Weights of a small GPT-style language model, trained from scratch on English Wikipedia: 9.44M parameters, rotary positions.
Each number is 128 + 32 x the weight over its row's rms, rounded and kept within 0 to 255. Layers, rows and columns count from 0. Numbers have three digits each. The size before them is the row's rms in percent of the matrix's.

# layer 5 MLP gate, 1024x256, rms 0.12, rows 67-138, columns 192-255
099:117103138085116114127132135146090123213167157101143121097169120178126148159143098170119153127127097146153155162080163176087138131139171169093123097160120062163069126162142099148070178124103147
103:214122166123087133119155078146066154115122130127094202154105180154087128169115078168183097132161150183160147095108139115098146152112185122131135132123132149100122120110121053157054139139135101
101:122080126039181099111112107130142085150119160118180161090127155143066200159157145128132213094133150142105122177060149097081104096136143124131134108127067136113139085180157140149148202105133178
105:137107059160138146110172077175140108093070121091127206100131136178103127124156130123122095136171118157110143125161117112159183068102182088182102170080122137161083065076121116121134116101128135
098:102148134114176164138173159143211130112111096169133114138096181111144130155167116149132100103114065158125079138102176139116138145085149096130117139157115115162142119111155071136129107130098135
091:149125164162152078135060140113143121147162150151145098197156221138150148136128134101054152092101114148150137110173117121096135119128124068157186124123152165151098072097087150110144117098142096
107:137106067160088108102109130085142131114150138105124157119155121155133140173113130209189144143156127064102157091174145146071088158130101103123214103135108134101096162090076122117155112057110147
104:141129168104193154104076123135125066161094168084121194182184188141139130121158133138111141134125126106125153116132104115113150119169131139124119177165092126105149130146096187189161137163107142
092:172154164150133094122068129166122165138114125074112222134136161091169178199178107136096109088151138103125100110093159109147096092117133136095138171137177128131114137121094137105135089129127071
099:147126129111119150151116135146149137149098116163126062083123113110091118108033175076147102174139109157087089137107164077162157063109063029158169135130111108108154124097136167160113207141135122
103:124105094111153082106130187147135141109132119088141199065150165147114177066157146143163130089142102130066145066136170103117082100058151111145135145123106107149173088090145176148096087089148133
101:082086098108190133093150224136156108078166134110143119156114155150162159137076123126101135172152175141078051126189139103109113145100128143131143120108139179132214113106112156071105088144102152
103:167071151114181155159113150174147111107137132120137119085148125141135112100118093176101098103097161151155145148140122077179146163107169155129143135121125167121130107088152077125127171150144106
111:146119104148095128132143161103103151150117114161131137051141157116100102127107102193134173161160179119222130146163114154088082132092146103140118125171187083126126129110123138166135121137100075
096:122165182122134162050135127116159114134140131066188062124145139141130105150103181164155216152149133136173151145162200148176146103136148155118125088118096118165096151145112124153104090185101129
109:172120053118151130115113143138133077176053146159166145094168138163095141135129141137115115121142126099104147142112180084113091113129169126111113148127114219145158182087132104133092124077098230
101:128129151183116133185175154160159163084107127109098169169146106107169100172094111095154143128083166136109125102189160099039131141168066119113118155120128115168131156120207138100126164148092075
104:154091151123084100152173149114123110096133176126161102154119108171144122100106173152174116143156155172082132089069152140150145167156149130145098066095118142120127139100184171138129113109085138
112:103110116095109112147175117093092104182145153134093157143108075103099064140169143160069094113113075160155148151105136108165126094071106113144175152102219193116115089121120089107136152132121101
101:142110158139128158138095078079134124127142107105153132130144154106142127171173119157155160122200111165135122139156144126138086166119089099151155164202075165113157174176174161139183118114112124
111:111142145114092181086120124143135119146126107128093187094113159109114180066144042189094151152085100146115093079150085035118127082145102137138075151125090140176152113118184103172147141138153191
098:113152044113095165143064119119153147123142164159147109101130173129121049132141192120123115186115128123119101213083115115144100113085146103151135119087138169110113140122116170148136119124094107
093:133125217099101187176105085162144136071115082085178117175120131111087112128123062139083101173071150164107152089160154087127137130119143144132123156128128177150107066145160118133105120166118163
099:138083156159111150088097099112110124117154090108110158128140172133144155136121148172104172118153180136188114128084101168186063137152161133130151120150122156178197111154120129086179127115163144
105:163096101181124110120113140141142120142201139097148145126109162123113083096149097120082141110060154096114072198125140119129126088166203177141094115181155130150093138129102122141123126116147129
097:092108180107080138177107178082128165133136150155160175167163109121135179133142117116137064113124101103131095062110159125163116072137142171147130072115175141096106088161080081113158115164147131
102:132111174148135127086057126151085181098114174110148188176181147169195144114127148159124107146191090141089128128160145171192099128139182120130137071127151139128153178073215095128147137132104126
106:154132118166161083126060185134138113166163194082139115139111142160102100164085101110099116102111177110179100175099117149173150146136053118107150142149147153138126145146125139117137114170113133
092:140124138140102127149153160138121082134114119134114136141132131112169143088077085160075129146141132064091121074181095117150147113158127166138068155163138216155120095114137132104110086124109231
105:085162085128124182146151146129159117151197137119133149168167143116115129149103088069105074128175137105136145129114138112158128102147098109054079130146140150115136104122202137098159077129114174
092:157043129103108116151138121101110036079096176080127074129159159153100097109089096120186152172137146141179122088107163175118123108066064151062118097155109051142132080152081098106179123147086124
106:191141088092114156112117139134150113160193137168144177199131131184111119093125133134063141149111072092141115078146112094124114139118135158095059082093115117133106061165147121095192140155158128
101:152119196078123154093114139103122076128154082106177154079137135049162140102149135140137171115115181093130118134140121154096104122154149141122108130130115145163135159088116097105119145107086110
103:107107105076153151176134089077144127076113136149156159084112151136148113096164124127067104137088137155113114087144115144093111101109157079171143119118148091107122097104129091181141113153096074
109:111145169145138108151130145142089134124122112122093142123158107098095096104132111153141133153149143206107157128153104082149105127184123118135157090092102169147150140145168118098201166159122130
095:138104160092083172117125123093198191155076169174086132119090099112134118142185135134134192140120219124119137137119158150173163128148108123087179097126111130158117083135112116091140121113106128
103:160124134066144119127132175136157109112131159080110098147113151148083137144096117131085141109112123121099136123148125151085111128134093069135103088146130084126140120050094060094120117167120128
093:157079149108156138133139084137135145148121102129112119114115115128051116175111152140073116056124158151112107096142131184074108129101180084149118117112138114140128170140137100147108072143141114
098:172132109099095179142166143122203097070135140131101104077158144127126117158120104138142142137172170148123099175104102178132133131095117076056166162139108131140158168130115128133110086163185109
107:168103169106176072135117118101106147153168141081175117130100154103211103120066079163112113111178172149121100117101108078145046140118142082158155114113160159144134191087127093100128083136137069
109:078136121117109153135188098144138143108183105157107195160140155173168191137144113138125102150135163138210172122164129118133129116116136134099116136166148104084159099086113052094157137072127106
095:100117069129175112121149169112084124178155106117067171132118107084158175170093099118141155155116087123178106113112171112080077107145146173183152129119100119147101084094101147121221127063060161
094:137085150123083112186092057138098126113122071126137099179109123209096176098111116127095126136096138091184108123077147079157129120148054137117106128048045148128136157090153150152102090106154125
103:119131187146122110159088139098134149133147123142099172120117141134149111082123090126188179153110120145126114105171125087148127153130125165119108113114151108164131114127153081118121142060127127
102:146083129070150141155087068134138077127142148127130150101135163128172122149086129054122111128147163073133076177163111097112114167135184145095151146083138104222135094140106139176118124130179120
098:087145122156115135083148163183186145218106138136140105117230179089125128152178140136151166144099171127095130139121158137108141109139160054137135169181134116140101142151157189172142151107133171
103:086082152135092150123077122088138134104168175080168114084132176106124140108114087103110117111114132102074089141179129147015139093178125113177146120151135100095168075076128146111166138130123151
099:118096130130080080098125133050178162068144095144153124129191139120149096110083131145180144079115098137103128160077112169065182042156068067112125129088104200143130106101086092142167092104089075
096:160120123122131117097126162131085127105136176122180078142165140117118110132151166120101086139093086086101120129181188142144173152104133106125065150116098087102130148141151136153169127111131157
100:118116169107123157087144142136145074125118070105129161094122179143123151149119132139092143069092168158148174138130101143146062169124105175153141130092136180072092143139109172159157113090098169
099:098080134106129147102170114098130153158124093128120209157226143091172080125129091101136111132126132032153150114146119117166112165131148055158094106141134150150127153168106155142164099102158113
100:129123086144231138092106096147181157116137143137109110106103153121112146130185166097137166091126159124090100091188156125146122092122087124083104143162148174132169108121174117133121185123130087
098:147169053107119116192150185193087120068135166090090180025133110109142130133073137124122067136136072158154168171190171083082113121161138168153129133094133117139158132091118107099045126086159147
099:126100099146188133128105141144128123097181106115166112100183135157147183097127112092152120166112112134151101127136095122116067114048074154108100135117049135151072144086120128106145147141142147
102:106155124127083106129196146088131144171150118129119123108082162102146178076132186154079117142068110105143127179073145101096148113191204080150127105172111140181102071123147150125094158135118202
098:188111162148144111158113147154125185167099146190142154174110115142146128101130107129128073118135111110140139179149078136099113154136103113110100121186163123162103126173149097116136130152156148
098:106118095166147117170121148202153063092128113142124147104105123198085085081082089152107164182071125138123106185120121161093128057129130108124194096167065114109070087164150191116097103077176131
103:135103131144147161146124099138118140120126156093084125096152144109132165137147179076129123128123123122081098110202112080157073145209102173139064143109104098083160101079132167109131156157105118
073:130155105170087079162072057160143159127124106105109097124149153117115135080131153135143145183144123161212132093109126122128125195148183144167190130118173130148112104195064078165117132112128205
098:168118167136089122116126128111075105108120104094184100107140131122124158081148139117138143168106135131121117140167116102171143166161069127127155081157145213129127130175137103190130087190163124
107:131124150124141114133132123108179134117117150167148130099187135146149158088093090164199092163106165064127113090130123190060106098125085126147173148111153141094155150090096135119094083082121146
098:081145152110205147168105190144135071080099129145177181095136102166159121000131125154101117183081141128118075083135095113115156095132150135094121115109105111131152091118085096144133115120139104
097:088136155101060174101146155125074127124131085064120162108161100152144076107147185145165157081152141129141110154171148166115117099067140140126183083179060174131148128173127075088152098129062094
107:167106147136092100167133166086195073151119118180117142134103168128131156125140096186088173139144109129161128172108166089159120167163105116133136119162178129123187174118142112146130143140124133
099:145121072138206102117126126095092139112153158098122145084105132156091131129116102150200110130132151140085104212125138124138147081132175116205143175191122067145163129153123136115140118137133170
104:114166124117144154142160099136176160128141125079141181150158197113119172114122113127170182163113103154131153161099068190129123165146120176128140087133112195145155116107123174185093136131150126
104:098163156104123079123159162167106128108166076105169151162136131111096156155119111115087087191100154118139096124093133106160161101145107131139140154152142158156157161119135141109132138147052142
101:154074160111108147176132098134132105139120184212168130138102102111095217123133131154149130128155146119090060122118122115151100114144095110189098165189147150148151132096183191092139149135169097
104:143098115125091162107102150124149065110200125157137150136132111121131151126101139098103069107117132101121149082140050129082120115088104213122110113101125129121142174100096120170186126153131133
102:137132164140141115110186136144096101094150026112122097089132210135140183071125137080147085139178087125142033153100149145177091137154131144157093138090037159156073142099150111161118128167101124
104:139104168182150109187151093149185182079147163103152119135137181086152128138103113090144152045125103094113127068139135071154140079165177137129174093074112141117128097114170169132039140135117124
105:169087160094150135120175094098144199123162157149074103119174176092098218142130121163078175136151155108148156124159141144140167132143099166180130131141133157133107124131079130110149152128170141
# layer 5 MLP up, 1024x256, rms 0.125, rows 67-137, columns 192-255
099:154122189117092087024135094073186068081051114099173137100136134092144070082112146160145123162117133097133131136140136109195135116091106082190105129126177130107194130111142168151137177186085102
105:123123111092115110142119133116136176128156144140212061146094148130093151144155127054126126172070120088038124155132152140185117107100112165180170160119136073121119147176135148157078102130113135
107:129123129069142183120149148117126178125086133154122168107103127141124140122139148132143095130047161092121173107129131109125085121082135101143141149124155099182135102198104112131112102099103081
107:128110128118135156127142110082156144109126154135081165080136120171031106157107096069094109178141107165118087129093098123129160069153173171112070151125133144121106139133102109099128144106131141
098:171133134160195113099147143116139134138099102121153091130112195054134117106151117148086131157131124049110107186192154079120230071168065144065160112156115164124086129113114072106066086104146149
087:148164179075159139195092082165167105149176092107127158162144195116101099117117130132070161173119123144159115191132119138121113136121046080105117057130130108187139103151162099149133119094154125
107:145146086182076136090104142160107125126176106157141096095075146090148133150098126140149193121122083142139111101148153126114129093131111065163212155130091108211106088116126103077106118103150089
103:170098126185185116081141186140085087146085159081202122121126148142111139093126102129144132174129145165121158127132044138126204158117094113114167088151154126168168109106146108150195116101138127
096:083145106202120139164110156172128074141133112184117142119117148163168084104127072144110132152172075114123145100129148069087111108127121154092119041185208127134129140119144118149172152114150059
101:142186168079129164094179135140120174142149126165126092131161076094173122133107150127105126152158136166145132129116113112167136108147055099196033118106156082115124125133141107126172161077127159
105:129136113167163150110172140136136143112135146172153115185179178158115069155116152160127097084125119119142052172098140190088059140157137105116185098159179101147134178144149089099170128125135127
098:127140148156133089063169123198114146076142139110181104119088114165156110077151142096149158095157173103110135160104175150175149190101096121097158103147093149131130049112166104078145160140121139
094:070143111061116179108168103131148170103171086103113076107125156128135126171083143123141134174176131159129118090129113138156093089099106130160132101136101124143108133167186079074160089187155106
112:143113104151127134108150138094142112105156175090152110152089114183161176128150118111122078121146069143157125098145115109119146135168126153201126103080082103110150138156185147153078127081105093
093:152120134196128157133134145134105117111132100088127133152042067135088101140132173122070167112200081150136158110089175158089117127126112113149150094163161075103082121113158163126124178191122144
103:100165099138107105111143152107142107150089112132126151102124147199122150102129081141122144176159122112072163149150129045099109152121115089091126195114130124117170134159117127132119118126109163
105:087158106131099149139138175120143087120144131073076117186118165135150159171140085126189151114132179156108178108170153123068126149094095151175128171181106137092119159130083094101058128166093118
104:158166112143126125132123085123110166181146080098138079094139151114163150146137101143131144111145111121139140169147144080170109185112091132103108130172171140133121130113051097125159192215148132
108:095043163108104146106095142147111111130104109153157071147117127148112152131136178109100167121142128184123128043125123121135098118176134134085097156116143121135103145133086055126152107125091132
094:076128197137104129156163140123141215114119116175158112130154133113141099098147143154117144119145138103195153099132174146154066126146159124080103202171192116104132102111101106128187158157121118
102:072109131116120173153159121113178115086079098104115047179131104081156160115102093156135134094146076197170084164111087067135115094159124148109106085158161106174194086104154110104136165079109133
101:133049119105185145103132164130148138122122172134143210071135138142087150160168073087116130148098106144164160158136186143125160089121045144140124174130174132091122073167130121210180079089153116
089:139069047079182082114109167131106137108121104060122194136173118120105190067162075082174124148112132143144171167132159139196142118106109119091162153162092103116126150140117072163146129083168129
097:145097161128107083112123098133134098148106131096145153110131095118167161142094064098156124143083118121193138090125121123088146087085149135138082184126092086084124115138171133093096091115125123
104:055168177104136138144092080114105111173053154135137092145144067115079120148140097168128044090154178081131152159133142124145097140121090109092170100069124114141159100118137146121133129123140072
097:092127154111120143159145139150142082098158126120131068148126097159106161127115202192115165172139128115109122085127147125120138139077119122128101124163102131121064171098126136089078126099192141
101:131106091117135107120071069163102118191142124121118162167160196106144149149161104089139121156137108136077136115134108130162175123155113133076133137146074146124176151117108111165117101147062120
102:186185150148095135065115128105121106104188164137071138166124141154164134105175144129128135126151169072172082102124129131117111127146126128136099131160091157116108162222162096170134166124077104
095:113117158098067119071103146105121124144160127136138107107168204133115193165132116118086089105155119130125151142133107149194121170152108175110026112102061173127138195149119137105124065110133126
102:138209142122047204176161106106094122137174124077072079156144145171143090113117148177107112115167147167130142099149136131162161107100129135104197098130187113153100077107094091183135059201152144
092:174118024072120146149150125117109164132147066174094069112135116155117106151122123174123152153085144154153152094165114150145173168128107131159089105125146178104140115175147124167103121079059172
101:107135077171129148089094130182178141139095164122211174147200123215165152154199140071105161125112100117057133201104061107151113126096184063069120084134108105134115121139122101099111138124185155
100:176094120142169150130136105091157124112131182171109128170096164143106142188111125162091115130091077136125159121117173160151147094057098108153145118135171091131164101081122127153133134056064158
101:171122164130184120094182116113098093107098133091169183068120115164119127083159109150095118148079135110129169090122139090129122148066155146144091086092128135134115129099128083143104163146129125
112:146175160141117119053146130172168089078098076129129131143126118154145144101139126124159145163128120074138149109185145130128064079113135102115183093100111102129129099097092081149121165171100140
094:084165080100136158126141085128116193083130209143115096136144145166138159087144162122176101115136149169118139143106136124162117119083105097150094125184177108134115177110101118142181130099097166
100:138167176119144183135114108065179175131197131182112154103130082126178105118091203130153108168129141137150112115156075161153130134137030140080082176139141124136128146249183165171155172122151126
102:128165087133125128165090086094119125128172076150145148132156163137092120123145136143204105171153129172078116137201130134134156122117068129112135118148104135135182114137137119117079151143101135
096:181109154129157107149124167108093149153110168112071134136145165140120144089145109107161200100151133154087125118115126178097090113094114101166124129042121116181164056125103118124105136158143177
108:177111111128086126122189082127082161192188137148093148137116151140161101164117125133136098148130136099131133143109059091173119206072115101114129156154114127176104098135157137100159064179130068
101:127138114110174104140123068087163166153119150106200105156109151117193180199123120129078082112136184122143078119142100173145120124158135127067081150102116108139095110171123083090146107113131138
103:082094093062124169124147157125106124095117115149097178080148131162165103141184117095125133127123104190144136174190139064091121171170097199160116138094084065050047094119118122100154151147042149
093:127130141128072135133149176137127099140123111139157078114118068130126138094100155104108168026114071134148099140138087059155116130173135147109047083095106156142143103137038109111110100163103120
104:161118188106097088139150151160192153159123145185060149092119068113112145106112156131086140163121141136117116169166083082105092118131104124120135077078110117091110093082160115183115136112111112
109:139095124091133107154100176163069099135071147160118164151064134105127156136047129104102092156083102085176103135130084102128127156116116157097137154112135123156111091119090101135155105096107144
095:145162169082142142098131097142136141120097117108140158142126110122060202188111134127167085134157107189129096162146123138108144173158202174101132120189099189181144140104107206127164148133151165
104:145121145152150073127130181129088117096126101163075125216130150124178154145135121143132161109133130121175190119117157144163103132123164183203120158102110143158139155130171073142110119130206158
097:176133160113132114171100112108096111125086140136118189130153167118126185116140150148093130142135117138129090156081164121073109150134151107112135156120132078140093164139150168136104119170118178
094:156146159083105141098155170107102091120095153125190103116088135144130044120150169123149099152150109140157089134099182100153144156146133147076095179107071101107122054060171076139160059080151158
094:097148166116099154216086123166104098175117127145125138157199126193107162134089145087114100146168106187122138112126113158104132194122177172133105134135102087107093088174155137135169142152097152
100:106114162118095170085154093114131071117109128087093092172112161182099138185153108134137207090145151154166137084160121162138141160128104112124116121096106122147171105145073133187089140115102170
096:155140159084100113072117135104123166102110173063082139169114070113090119177127125121071126116108122109186114142089100112154160163112046179190163160099118124051153069142169142086082100081075082
096:045155195069146131143183108099145109097141110151128096093113117126103101179091101208086168145061145120125170138167128148069089110106140215124079143129115104147135125097154140085134093166125201
098:095110099108119119106128103112060161157107123090171110128133134139101126169174130128084121103106095106100116163172094077109114098171071114063165104100045131118166139137137079136109157103094153
098:140176133121111124155109149163132131151128115129090146149151114143141146158122116100142196094144109079121135156115119076109153087089104107158158184131148109071152160083117109131188163060145126
098:148126111124117148071127125116166112171122148121118162148163097203174131156116094145074074136123120081139135064177064182159158137166143122096112073149134076121098109127160088138090160095118153
102:109113156120151117135155154118145080124138111134122093120128117145153149138165130082161186132096146091121179162099109116129180133155145148109105099132143104144107136178172116106152199137140108
105:130177077118099210105205106144163126168101140177134186174139183136123057116107151137207139131152136151080178156132159191132168155111096107113166109145155181152142155094110186150102117113136126
068:132107098103097093117080125088119095173153141104151125152185162141147091111122169146215146100176061169101096140126091135172120176115148129138118103142075127169146140201148142124133146078135170
096:138141108188110133110089103149104104173116139156170166134134118140167045162149106091080117108125086125207128097118126122112133074122163106098140151094110063105118126159097113132104138108156178
100:168086101028089134134131128053125123159136127184115092118053126196127172106145137063096118107211091131092163117131082121110142099141096193152119147194146108141162099157100060179111157135125142
104:057146118088135177187162174098116087138160082115188143099112084064130146089103099173129142148087069165129135143111095045145100145110136097149194139123108117114133084123115077078130097154066153
099:104107096103121095112125153117142084118108127080176090119140095118070116146134156126156075115158073121157158105056112146189142082059155117185152112168152104131211184160051127093092143130116149
103:149172105161132114169097222143121033123146093135139163087167107145149171109094161153167096137120119141168131115144155093118102140126134140106162118151149160166139134147172048217129146126112127
091:163088138116109079210067172189153121118091122155174141137133160113153132090129152077120116116136114059084162084113086103127144150138098121149068130122090172090164147170101138137158162125123189
102:121101142101155116150119145158119193123086125211168085115138121163142158160104145176136107141144163152077072143090139131116119161079123083140181114116144117137101153090153090064157150086114100
106:151132078066049121140140117162083162095168088100191129143102154105113179192102059177220098159100108114158097137138120137158150187124120156139179205126071167103142107143142121085156082164140124
096:119128151127129125154138138129092125176084176115121189177088223132185120080174128130110111146123191148168133106165157158120110164075121133116139096107139155185150119110132167075101182160045142
102:129151140155170143127097155038159159083124143177167120131120124114203116099182135134155112081202125123147154134085142155138144138129132162132117109218113078130149148132055102091141081104070128
096:124164119087151096121157130115134161129113111121168091118146079170051147071110109156142084127164125137151127159114084171097127112098144131175136150072103139107060122097195120141136067163087099
107:169125107122148130160123161111065091144052159182157112162134085129115131108102185171174132145122096136137133169152091183125123076134147054109106152123166094123138106137113093141158114100146130
# layer 5 MLP down (transposed), 1024x256, rms 0.119, rows 67-137, columns 192-255
101:155078086160131152081109143121172098104106108204102175170170124113097102188083092184091129136166087130138134130153158137053158148083143140132111105103148133107152167097108144163158095137188143
103:122103135125121142124166082050101184135136108094161158090166100111178145105100116127129041097110170166136157089078122115145143130120171192142169119104115075167150178141104139146107093159086096
107:135158064121074142130137169066087119207138189116114154143101096136127163139126135128164078168117137187173144158184107126093095112145134145119160148133082119188107133119085070117117120159076099
100:093087125113128093147102170102099126162173132118052156057118124169093097175089094131138068141236105150126150143067107118112138089119156095107103114123128153068093151072157156132141088141105104
097:097141116146129083127200110106126105116122107108115082101099110174104125143099172071132147183143098127140085097196104082116156061133161094121177167129148111122049133132125101163159201149114190
094:129138155072174103124121115112133156106129175110136096163150135082114093150098170124098110103102182101115175136134093036129120120127142115124117136111165096141180091087139113082172129161164139
106:085156095159132145173160110150149111152117155101155135209098133139157080134080154139168158095187144129128129148107155137098172138115139144125163100206175125184151090144122124135090087118139101
098:146146129085069064152139071122110144091101166139164153147120140144148117135218120139153138113156077135090091142173134131055152164116109120080050134142073149171101146088184099156143156146115127
097:117127130092163171172184193172157106150086129124126136050160085138116156150211180092175100089118132166086089126122172133162096123141108056128148139151186132136171130122137067187125128111152129
103:120104124170142103184134143083168145106044113144168114137138071172138098104097127112123138150146158073125083146066111095130090110118114108117107133107076126112128137157067108174162137121132189
106:151054196125192144089131161141130082120119104131170130141187088116135116154066135183120190159078106041104188120123153141130135134137090115095129092165181131088168171161156159095136173132097139
104:166120140163107138146119113134186079140155141160147148112143109125107158150171107094181149091080081180132160084093138138113110182139117092167151098127043100147134083160123109133114076122205133
103:088139136094094140102109127125211169096129109077081089101145159143145108114097081107138130110120071194152091098161077067112173091126154187147146166155102119151080132122143106167126108096135117
103:170133203150080150137101143055121169122158141133110134105184106094166149096084035126075116140170096145090086150137152222124142095141174070147141060164119158132182128138095123103137176128114132
097:137142164201178126087175112159156106154106108151142149071133140116129105159134170132083212121129064117113182144142116112137178103127106065118111080088109135059130150164141161112164130062096222
103:133109087152123066090115176119129155149153123082186107101092115128092141080132128109114149123162114078140109137153154015106146112085144098085186158111118121193177140176086142130086138187081164
098:081073097152097121214111132084103154067138149120141109149111157123119106112146165064168147087148088166133118113118166172102140085117125119157098068137158146177134146090133131152108114175127119
109:144125148094120139165128134165098134165136124154112126098080156133162178118083102154144140139139101133138136152104090178142069178182072102075150131140148111073198099164047138155157096085143166
101:092121182142144134142090175072140093116148124151159108150139124069184146126129153138110148131132114142128137090165142083106130125124142101094146124117127100151123115124149113100125149125125139
105:118178113103127141138124152089096141142088152139064153125100093089149119118122199080125142104082123073122184157092108142097136052159132115105171111118141081095087079098169101141143104136130124
100:184127142128159156139113099080160193117114153117116148083115132064124135150131112147135138125086142107177130107092106123149125149114128176068083121120164068104180148095089095140121209149159223
097:102103127107148126135126103108075170142152199167128126159106134129054078130100207150102142125121115110121173178109161141110120070135170184139153107087186143121118096115182134098176107149090134
095:133110112143118195162129121137119109145093130133203115147157148185126140226057126123122141135159144150161152135091106178099092140085131087229116108129129141075173122143147166063129110109124149
093:151173147120117127162084134077140140090149128108102095092119146190100168098126147155066167075173146142100128151119155181117181180170124081125078095143141208170141051140115144146147178150130176
108:133157137135169181129149125143131142152112117151110144148125106118103088118121099128169112150135128108160060116086186103177103116171091106057198163122164196148143169136123146060116155102124081
097:126160159120107050157127128082156181100130117198106108155155113080168146126128138130062125131092143163125142120138094078162171121068098091127121077139098192145145096146154135134099131155120093
100:157147119173133096166152177116091079135065140119111101172069097171158087064114147147152088126139071155164114122144118148145124097134195106075096154139115141151126124116180107194095092156198058
110:157142156098155172094075107185114129135175156140105130132113136135136126069098055097131127163124124080177068135118125110069113108138125159146078106145145147133090182137102067134123137128065099
088:136103126152188142111113161056126172094129132120124168119127154124119105089062092131118111146086094158141148135121124069114074129039171107134197108190155148114140056103153130183105156119152128
103:062131201076122189133067132102069098119115114102025135135113166069110063177075140162100100146123180133142145186130117136114112115104131124106166111154157131148100167132100183140107121085105100
095:154098120102084111136145110141082117171149160121113139158105168115089090131164107146124144139114103138096091146106196097098183205161139205123150067058142096134153171176161165125083150140132091
101:120117098111150154149118105179113122160134094163220151068089175114169164139150174124111148108150090105069179150154128184112133104092126178120146122136118146186117168080115106172108178151131173
101:096079101127180131119137113119109127133094127174106106149098171128148141139116117104138141221141109107171086148081122168106156094041097137149143117200115102133140104082127146090122130166135168
104:193203140126185122156118086073133089145133094147139146108119089071123077130157103080123062192136106143122122120121139085185147135069126136137166106180141165102100083147150141074126096100139162
106:100097168104080119140043085081120095111109084119173088134126111185109157078146085132168155064096182125130150167113137066166065127062102112172149132122124124120140116139090198107119109123110160
100:186158194138148119151140176120158148144168130186099136106146133142090128090151141089108173146130164140147156092137100150177150141144071138093176099144124112136132101150036175105088167122112114
099:144103157172179098148129120065111134137085096140045077115108054098158112113167108135094141072124087056106098137090132139179126127132135152101154099167172087152132137114154134223121102152121152
093:139140174169111083115113064150144187161101141153160173157128077166138113113086148152157155121137127136168094155130086095085160166083107199148130100149136150130157081123122118098115130125095138
093:158087131166141107137139202138115150131109132135098133115111171121111204126095125137141106155178050193145161116147150131133171128114081128150120112120153092124078150134124109108109127120206110
109:157093136153106123181084118141080096142061117105131106137159133161130110062198115149166150128087139170106160078120112153102100106062068165112127119046163129115166143121139199186112166152141210
110:112170115119119121123193136106176149086130108193107161145094133107082145141101140131205123111103135137147106101131148168121136089113143062126109130174145167152124101169065127079139141141106132
104:108138095106155169128107112084095092149150115124050231129140123115156103136125182169133096107112138109134166175125158147114139106114139114135113124130149064081116079101142142155147175150125133
101:151110154103047119164183160107182079150118137107152167137096145185134152155123074088149098146120104103143175177084114083190150084126139146149081082131142162122121134096220103144171135090107119
099:100173164175129065132125104165119094153134140116114073099181135170155161110152140101075108198099173092111177087141167120106122112182132123123128165096131134072156161155171143125153161143063150
099:174119179097171124070123112124200098182128113086167164147117188117137110124172143069167120073150119090158186087130070103140152140108100100091129123127145119082126104115106088146154065110114159
099:075128058078184087140145091123126149164121157099089150141188146076134129107170214164111123135139163107102114172091126136102104160134169102085183120163135108127129096117171110104176112114090203
106:134117175128119118175105137105131129192097141072121118148081141125096126108173145154127134121230143162113123163135133096138223181165147125150081152088157104103174129124161104146069099117171162
094:192099119117164167161159206119153158143130142101099124087063166103136143189173189092176104136153169138154094146149162107112155079164150136122128121186162140124134126145129145081139113141172097
099:143184138148075173059089098068108084147127115140154137133122133144128161135139143100103126170158099140146143140114139089171064160126103124151139130141122104161083059126083156113117151053142170
108:131093143147112126185024116118107172119156126131131130073096079082159132127092098101153129142132141114117077074099112116054127116150146124109136081170114154149112086094132151181099100118119112
099:080126103130064159130105130157143170111109158103149103142089141147149111081110136100140129154175103169122103153125186110121201092123163085148131138152102114043072152145171146092109066107126102
100:168081160071163118145147146159070153122163096123055104087112161143182111140135138173126141145113093082136200094118126108121092094128120111160163101117143139096142099148108150066122118148072121
099:117165116165096131153116148096138193130123094172088071158130140093095074160186077096147104129097123110150097179153154140103133189094105091131121112124123109080156161134109121120215112059114101
103:103131120102064186151191108138102151086118149143117149111192144092115167123083081125137117126140088124143071109109137161095120087090171098095053139174148163132160153145151153116121142132182127
103:145151138126163168122126129191149158074152114096168095155086126148135120099158140090152086124199135139157099110109140144158132197124146111083143097060134090076133132147100144180105112120163119
096:131137176189094133169130111175134215120084145141108166179142103089125107203151161087077104115149069141101138119161082094130179133141113110077102124121135110134075133136204084156133124150111139
110:112109195141133080096187180070157217125139122122121128159149134099163144174141112135105128170115145120124157124092133161169138167158158187106125109122122133114174115119149102142173173129081087
106:141162101079082131099172139131134128082093172080151142134169103139046110132086087128082122131152125141111074117060153115094140199091100158181089087177119106200130109141131053140091142115086106
090:173137115092144083057170137151099087117197130104167201057131102107153142130150126158117158108167086120011183131173149142109115111101100132145067110104076084138175128144144179137150191148122109
102:112138118115085118168105107126050182114157133122119132094102120109148078097153115122144125146185121116098160085155088126127190116102125123145172128114085107110160101143056139140117117166148183
103:103128117145129080115099110142143143150134190229142141146176098187168095142096168125120086111121104156087096099101169120140133127152099135134128177138146133124094174131134132116117174142125108
095:130115143078157151121174096114134116163152108170127155110163119127134130144139147151098092068192088136128194138092150103104113097118170146180071139118174151154123090160124083164172153143125111
103:177146130143161124140141141157150188146160126105117082130123141072121112130127082172107149123137144137152087096113127140131189194124121100103111108131092194140124156104100117124171108163174142
105:136154151150137164121161105095166129160105133124145087100114132137146166176081168147170160131095186096109144163104116076145152105193171087131195154085169028121178126134150038118121159140119103
097:146165168052116218170127067104122145123110158140128083123126163161117160176163099203050088176088105079121152140177145148112119147138111170105127150069100105134144103126131124156123158108159164
107:189066104075134091164070133102151151130081110113164064170101162194188098208143175125086149137094182144105091074152119118108164132124072170128134098165156085125192154125075151124131186128165117
098:130120094173150139120159142113207111081179140175106162144111116166135103117127166094105080126143142128135128142107112200153121145168112157165117118149169156119078111121125122149109101119106146
100:157127092160216166071106159123109161184129101101105142116171072144092137141092091093105165119183116118136147156123141129131166050151191086110154099138149090124158199152152098142141142128124099
108:160156145132174174113094150110159193141158151206088109149149168175111105138142141139078154128097103116104095095075134125106127098090125187107178169153069124134104099135144131119154078163082097
104:153122111134156118085141110144143133132133156118112085181071136185159112086174142112150137155089126096149090140137231175098170115164174128145110070089097123124114158106166160123137085132074087
108:119120167081137092093137100122062116126137092123145117127068091135102106133186170162137124087127037143118156149096116152165144077100128126185171129072159128173052113120091091117111134184148160